From a checkpoint of a small transformer trained on Wikipedia: 5.51M parameters, untied embeddings.
Each number is 128 + 32 x the weight over the matrix's rms, rounded and kept within 0 to 255. Layers, rows and columns count from 0.

# layer 5 MLP gate, 512x128, rms 0.116, rows 467-483, columns 64-127
[[105 156 135 156  97 118 173 127 208 151 104 120 124 115 129 163 142 128 181 136 184  80 147 116 150 178 145 108 117 119 102 127 169 111 122 128 149 164  98 119 147 152 127 168 168 121 102 197 117 186 119 134 108 149 152 148 118 123 115 123 115 131 108  76]
 [140 127  92 129 160 160 136 160 131 191 153  83 101 159 134 101 153 139 131 165 136 146 151 114  79 120 190 169 116 114 114 176 103 158 145 168 147  84 146 111 164 201 115 160 127 139 219 137 122 101 121 111 212 118  69 166  87 128 111 129 145 137 160 168]
 [135 149 123 116 127 131  97 203 150 120 100 119 144  73  86 106 125  92 131  94 158  79  51 168 120  98 130 148  98 147 153  88 114 134 166 169 150 127  96 160 155  88  97 118 151 184 118 107 169 136 133  96 210 117  88 152 109  73 106 156 112 127 137 145]
 [ 48 118  66  81 131  87 156 142 156 172 151 140 155 162 149 117 102 160 110 199  89 145 144 123 148 164 178 118 171 149 108 138 187 112 125 140  75 152 149 115 110  91 107  94 146 144 151 100 139 147 110 164 134 155 106 122 122 119  96  75 105 122 151 144]
 [122 109 170 172 151 181 129 134 152 151 128 133 163 189 150 101 129 120 112 148 166  85 164 117 115  69 154 125 146 157 184 134 136 100 103 108  80  66 120 193 139 125 140 171 139 150 122 122 144 162 137 120 127 135 128  71 179 116 117  82 110 132 114 120]
 [129 132 201 122 138 123 102 137 174  92 132 135 157 142 135 141 140 111 169 100 184  88  87 164  84  96 114 158  94 182 129 136 131 155  98 159 201  98 135 128 150  85  81 118 207  71 140  72  91  87 142  92 127 119 153  98  77 176 133 147 167 131 168 141]
 [139  89 147  98 184 207 160 146 125 117  94 132 143 115  96 158 137 115 127 164 133 134 112 126 115 142 100 194 111 117  81  95 112  83  66 106 111 113 122 103 110 145 102  95 151 130 104  88 142 119 159 177 139 136  91  98  92 128 167 104  98 166 196 141]
 [173 133  70 148 126 151 150 117 125 119 141 171 139 116 175  95 119 120 112  92 100  83 110 123 129 164  70  92 118 154 122 113 132  91 171 121 141 148 134 148 193 133 133 103 157 106 115  80 124  93 185  83 127  93  94 161  80 124 130 121  77 130  59 132]
 [ 70 117  83 129 101 168 125 141 170 140 155  82 118  87 123 102 100  98 154 118  69  96 180 170 118 129 125 186  95 131  92 162 148  87 160 112 122 135  68  98 118 125 159 165 138 147 107  90 157 117 146 160 110 140 123  68  82 108 137 229 154  88 152 152]
 [178 107 157  67 172  99  73 115 145  90  80 111  43 181 151  89 105 128  77 149 117 178 146 147  88 129  92 129 106  96 110 118 144 133 117 179 199 121 212 122 114  95 136 131 108  89 135 132 174  91  76 100 146 124 107 116 143 134  95 147  52 143 126 136]
 [109 101  89 114 209 118 117 116 101 137 122  99 170 135 130 171 134 112 122 142 126  86 111 137 102 156 124 133  60  70 160 121  94 129 126 123 134  93  93  96  79  66  96 133 198 110 115 147  81 117 137 188 131 125 120 159  75 107 131 183 181 156  53 208]
 [130  61 157 166 154 180 176  95 200 104 123  91 148 108 143 156 115 138 140 156 112 158 101 124 137 162 114 158 109 100 163  96 151 111 141 148  86 128 154  83  83 173 149 176 153 161  86 141 113  74 140 122 113 129 183 135 171 107 130 148 120 154 178 101]
 [168 167 162 166 109 115  72 127 195 111 150  87 202 192 106  96 178 137  95 192 131  72  81 106 157 114 157 147 120 128  87  65 218 193 125  81 163 130 107  98  87 181  72 150 143 136 102  59 163 107 103 160 191 191 118  78  51 140  78 143 101 183 137  64]
 [109  68  83  98 149  94  90 153 120 135  95 113 142 140 129 150 147 105  73  73 108 102 176 130 158 138 162 117 159 119 109 188 131 152 126 132 146 135 164 188  79  79 114 155 142 153 120 109  37 114 140  95 140 118 121  89 142 138 107  78 150 127 131 142]
 [179  85 170  76 124 109 170 147 146 113 211 132 143 183  71 161 176  96 138 119 107 182 148 168  80 112 105 185 139 130  92 126 106  58 174 164 113 101 121 117 158 104 149 114 115 145 115 136  83 164 104 115  87 112  91 121 132 107 109 141 101  71 101 125]
 [131 114 112 103  97  96 142 156 119 172  69 131 116 154 172 175  89 124  80 191 151  95 103  87 126 123 176 124  92  93 125 160 117  66 155 123 154 102  98 150 121 106 115 126  52 108 101 105 195 144 135 136 184 142 153 146 117  94 170 102 140 168 132 133]
 [112 141 130 103 204 166 124 163 152 103  50 143 164 138 121 143 125 194 137 104 193 123  90 118 146 145 151  86 112 105 173 161 168 132 121 130  85 101 112 141 152 114  87  70 140 130  91 151 159 147  97 115 105  82 154 115 128 120 173 114 143 176 100 184]]
# layer 5 MLP up, 512x128, rms 0.111, rows 467-482, columns 64-127
[[130 148 129 137 187 135 118  85 134 150 196 105 112 133 145  92  87 128 127 107 125 107  72 197 125  87 143 102 172 146 164  75 119 107 116 103 139  61 134 150 133 130 129 150  99 113 110  90  96 182 121 146 119 121 126  48 138 112  97 125 148 133 120  74]
 [119 110 153 111  65  98 115 117 147 142 175 118 123 148 144 175  98 129  84 123 139 142 130 124 152 108  96 165 169 182 150 118 134 147 154 109 204 124  91 140 140 123 171  94 183  86 117 142  28 101 122 121 131 190  93 145 115  84 147 105 156 149 201  84]
 [120 118 112 121 137 148 109  39 136 105 117  93 148 120 119 139  75 102 166 130 146  99  86 109  72 134 121 168 138 146 179 106  66 211  91 105 166  79 113 112 131 154 175 102 111  41 156 151 139 104 166 154 104 139 102 114 201 124 136 158  87  90  93 172]
 [255 106 158 158 133 174  97 184  76 113 126 140  48  86 130 123  99 114 148 141 143 151 116  93 163 123 109 106 128 146 188 204 101 151 110 122 118 185 159 148 111 162 164 129 142 112 113  96 130 134  88 174 162 111 146 109 162 106 100 194  88 121 172  97]
 [140 144 116 133 123  35 137 161  61 177 139 134 122 129 161 114 113 128 157 156 130 167 101 154 127 161 142 117 103 213 144  78 106 120  96 159 133 144 105 166 184 142 164 127 140 153 176 152 108  57  56 118  79 114 124 114 154 128 135 149 121 119 119 116]
 [114 111 135  51  95 118 116 160 137 158 116 108 160 159 144 133 119  92 171 104 150 104 146 161  47 154 154 153 125 120  92 123 153  47 141 157 157 113  96 159 195 129 138 122 135 116 131  75 146 136 123  60 156  77 120 188 180 102  95  49 109 179 101 105]
 [145  86 129 155  84 139  51 132 126 102 124 134 136  86 129 169 127 137 136  80 101 143 129 164 112 100 114 104 127 147  97 165 170 146 167 105 118 113 155 133 135 104 174 120  84 123 155 135 154 131 162 137 109  90 172 124 147 109 135 163 129  52 115  96]
 [150 118 106 103 132 125 105 140 165 105  94 148 141 116  96 133 142 139  94 110  89  99 149 139  86 127  56 113 201 139 104  93 139  97 173 100 159 139  97  98 132 120 126 114 109 127  90 107 153 127 118  84 150 114 135  84 116 121 126 155 105 135  92 113]
 [103 130 122  91 114 144  78 128 117 108 136 121 107  81 179 127 109 140 118 172 159  93 195 193 132 179  78 134 100 100 116 138 131 113  93  67 104 153 133 153 153 147  99 156 130  85 169 136  83 146 112 130 187 195 134 122 140  76 119  94  71 135  88  41]
 [ 58 178 116 189  95 213 200 155 119 126 156 176 197 136  99 112 169 153 132  93 150  99 122 105 149 150 133 110 135 140 164 120 126 163  79  67 153 166 136 120 122 126 146 159 128 157 147  71 152 197 120 177  95 113 172 176 128 148 129  86 147 126  97 132]
 [137 138 107 124  70 125 124 171 109 162 193 127 183 143  97 205 146 135 125 153 124 147  61 119  89  57  88 131  57 137 112  79 121 124 124 134 130 137  90 133  96 117 192 126 113  88 126 194  72 140 128 106 108 130 169 146 118 104 137 152 158 123 141 166]
 [124 157  64  73  85 151  75 132 103 144 117 147 156 114 129  90 102 132 142  99 105 111 155 117 105 127 155 113 114 210 142  68 133 106 146  95 148 132 146 157 123 113 112  93  93 143 200 115 126 122 128 105 168 160  86 134  50 106 132 155 113  57  91 116]
 [134  84 107 157 169 139 117 170 152 115  72 188 134 125 108 197  89 133 139 169 169 199 118  91 104  85 145 123  95 153 168  77 152 120 116  81 105 136 136 110 161 140 132 114 156 141 143 148 129 107 165 104  99 140 129 110 184 115 121 142 168 124 128 187]
 [ 70 152 200 129 186 114  90 105 168  92 177 136 144 162 167  57 129 172 154 114 146 134  93 158 163 120 125  97 126 153 134 115 132 233 150 138 147 103 128  85  94 125  89 148 145  95 191  92 168 121 141 137 132 133 128 117 134 108 151 121  92 195 172 171]
 [ 97 152 107  89 123 143 141  85 127  84 104 136  98 195 133 139 123 177 132 129 139 120 124 187 111 139 141  97 111 189 127 173 142 139 125 168 202 144 139 129 148  98 138 130 163 134 138 146 123  95  70 109 108  99 165 103 107 158 157  98  79 171 139 128]
 [108 192 125  88  75 184 142 118  84 135  92  94 170 143 173 154  66  83 112 161  83 138 175 139 155 139 104 120 159 103 145  63  70 111 131  51 143  60 120 110  99 111 173 129 123 159 128  92 133 142 147  84 191 149 122 152 167  46 185  40 134 138  84  83]]
# layer 5 MLP down (transposed), 512x128, rms 0.149, rows 467-482, columns 64-127
[[126 100 156  90  95  87 159 147 129  80 120 147 170 138  85 123 157 119 155 127 141 134 159 119 155 126 198 126 143 122 145 135 127 125 103 185 125 171 120 106 168 134 100 100  88 158  83 190 132  76  92 116 150  98  87 144  85 192 173 152  78 145 147  87]
 [115 163  95  89 182 162 132 214 128 124 118 137 162 138  68 114 143 174 164 162 114 163 126 106  67 124 166 157  67 122  73 145 113 172 155 183  89  78 133  78 130 121 144 180  29 170 146 104 186 147 100 172 173 109  98  99  91 178 137 154  83 179  82 196]
 [155  88 160 188 117 207  93 145 168  83 122 120 127 116 104 133 118  96 120 140 124  88 105 200 186 167 151 172 104 124  89 122  82 149 122 155 120 125  96 171  78 139 117 155 145  86  72  83 144 137 120 199 149  86 154 172 111 131 109 108 162 149 113 149]
 [ 84  99 151 103 158 148 172 112 141 167 144 130 188 108 165 148 173 118 100 147 173  83 184 143 132 127 125 107  74 130 154  84 160  65 131 111 168 103 100 146 140  70 121 107 149 191 159 153 125 160  71 158 115 167 137 153 142 115 133  92 176 130 126 157]
 [162 111 139 117 155  96 129 200 109 143  91  69 119 125 126  98  92  94  82 127 159 127 146 132 111 165 122  98 180 109 115 105 106 109 107 107 103 133 141 137 116 123  54  92 193 141 170 157 186 134 140 133 117 105 133  60 107 131 134 173 131 144 135 105]
 [140 179 142  92  51  79 120 163 112 206 147 139 104 132 142 198 124 178 124 128 123 139 164 178 154  98 123 107 163 128 110  93 182  62 123 172 141 150  99 187 111 113 119 148 100 105 153 113 156 123 132 124 148 102 146 117  90 161  81 132  76 114 173 133]
 [119  96 138 102 164 175 114 109 103 157 127 180 129 128 116 126 155 163 176 126 141 114 126  88  97 123  39 155 101 106 140 177 143 110 132  67 120  96 135 118  59 123 136 106 167 141 105  95 121  93 162 145 173 164  87 144 124  96 216 147 114 116 122 135]
 [155 128 122 136  69 177 168 147 119 107 118 115 113 136 143  86  96 116 160  37 128 181  78 143 114 128 163 145  97 124 126 140  94 107 133 143 108 159 151 130 136 124 128  93 107  64 170 151 163  73 175 136 108 131 111 156 120 160 138  72  94  98 131 116]
 [125 184 132 116 133 111 109 165  98  93 115  92  71 176 144 108 152 138 118  86 122 110 169 152 107 163 142 114  85  91 101 161 147 209 156  89  89 152  93 156  70 149 111 130 138 154 169 126 168 141 158 143 129 110 177  95 113 148 124 138 164 118 126 124]
 [136 154 163  90 153 171 152 144 170 144  95  96 100 131 137 175  96 178 128 115 145 108 151 123 101 105 167 135 103 149 101 119 104  78 207 125 100 168 136 152 126  39 145 121 123 127 155 100 172 142 174 196 157  87  92  79 108 147 166 166 143 173 108 171]
 [149 102 133 152 164 152 182 148 132 101  72 121  65 109 143 128 141  82 126 125 151 123 153 186 101 145 171 209 115  93 169 123 102 109 146 132  94 133 188  89 100 125  54  79 124 158 128 117 108 171 190 135 158 113 162 111 101 106 131 145 102 146  93 161]
 [ 77  95 147  98 134 127 115 204  87  79 112 121 122 174 106 118 145 161 111 106 100  98 116 129 124 103 165  89 213 100 150 125 166 111 142 114 123  99 115 143 154 197 141  72 110 168  86 164 134 164 103 133 141 133 120 126 151 167 146 106 180 136  91 100]
 [118 116 107 247 123 140 134 164  83 123 127  91 119 132 133 156 136  93  99 113 206  97  93 130 137 168  81  48 156 187 129 136 119 101 159 117 108 125  72 133 135 128  20 168  73 135 141  81 187 207 131 112 114 135 149 106 103 132 158  79 143 132  74  93]
 [147 126 115  80 106 121 166 139 114 127 128 109 139  92 170  87  86 115 160 110 164  85  87 101 123 154 106  73 116 149 152 127 127 174 115 103 148 128 138  89 141  99 143  92 136 155  74 159  99 150  72  99 156  60  96 122 185 158 112 108 143  81 115  68]
 [134 176 152 116  85  70 168 130 116 109 118 171 173 172 192 126 111 135  82 175 178 125  93 154 160 134 172  89 160 133 100 145 133 146 162 121 128 103 138 155 113 156 119  76 108 109 128 145  98  90  88 135 176 185  83 154 158 149 104 105  86 164  99 152]
 [130  85 202  69 129 139  82 175 163 158  96 137  89 187 140 136 127 110 110 149 142  68  93 103  88  66 108 165 105  60  59 146  76  53 179  91  78 125 120 161 141 106 179 133  73 103  65 177 107 153  69 159 111 133 139 158  89 151 141 185 103 134 142 109]]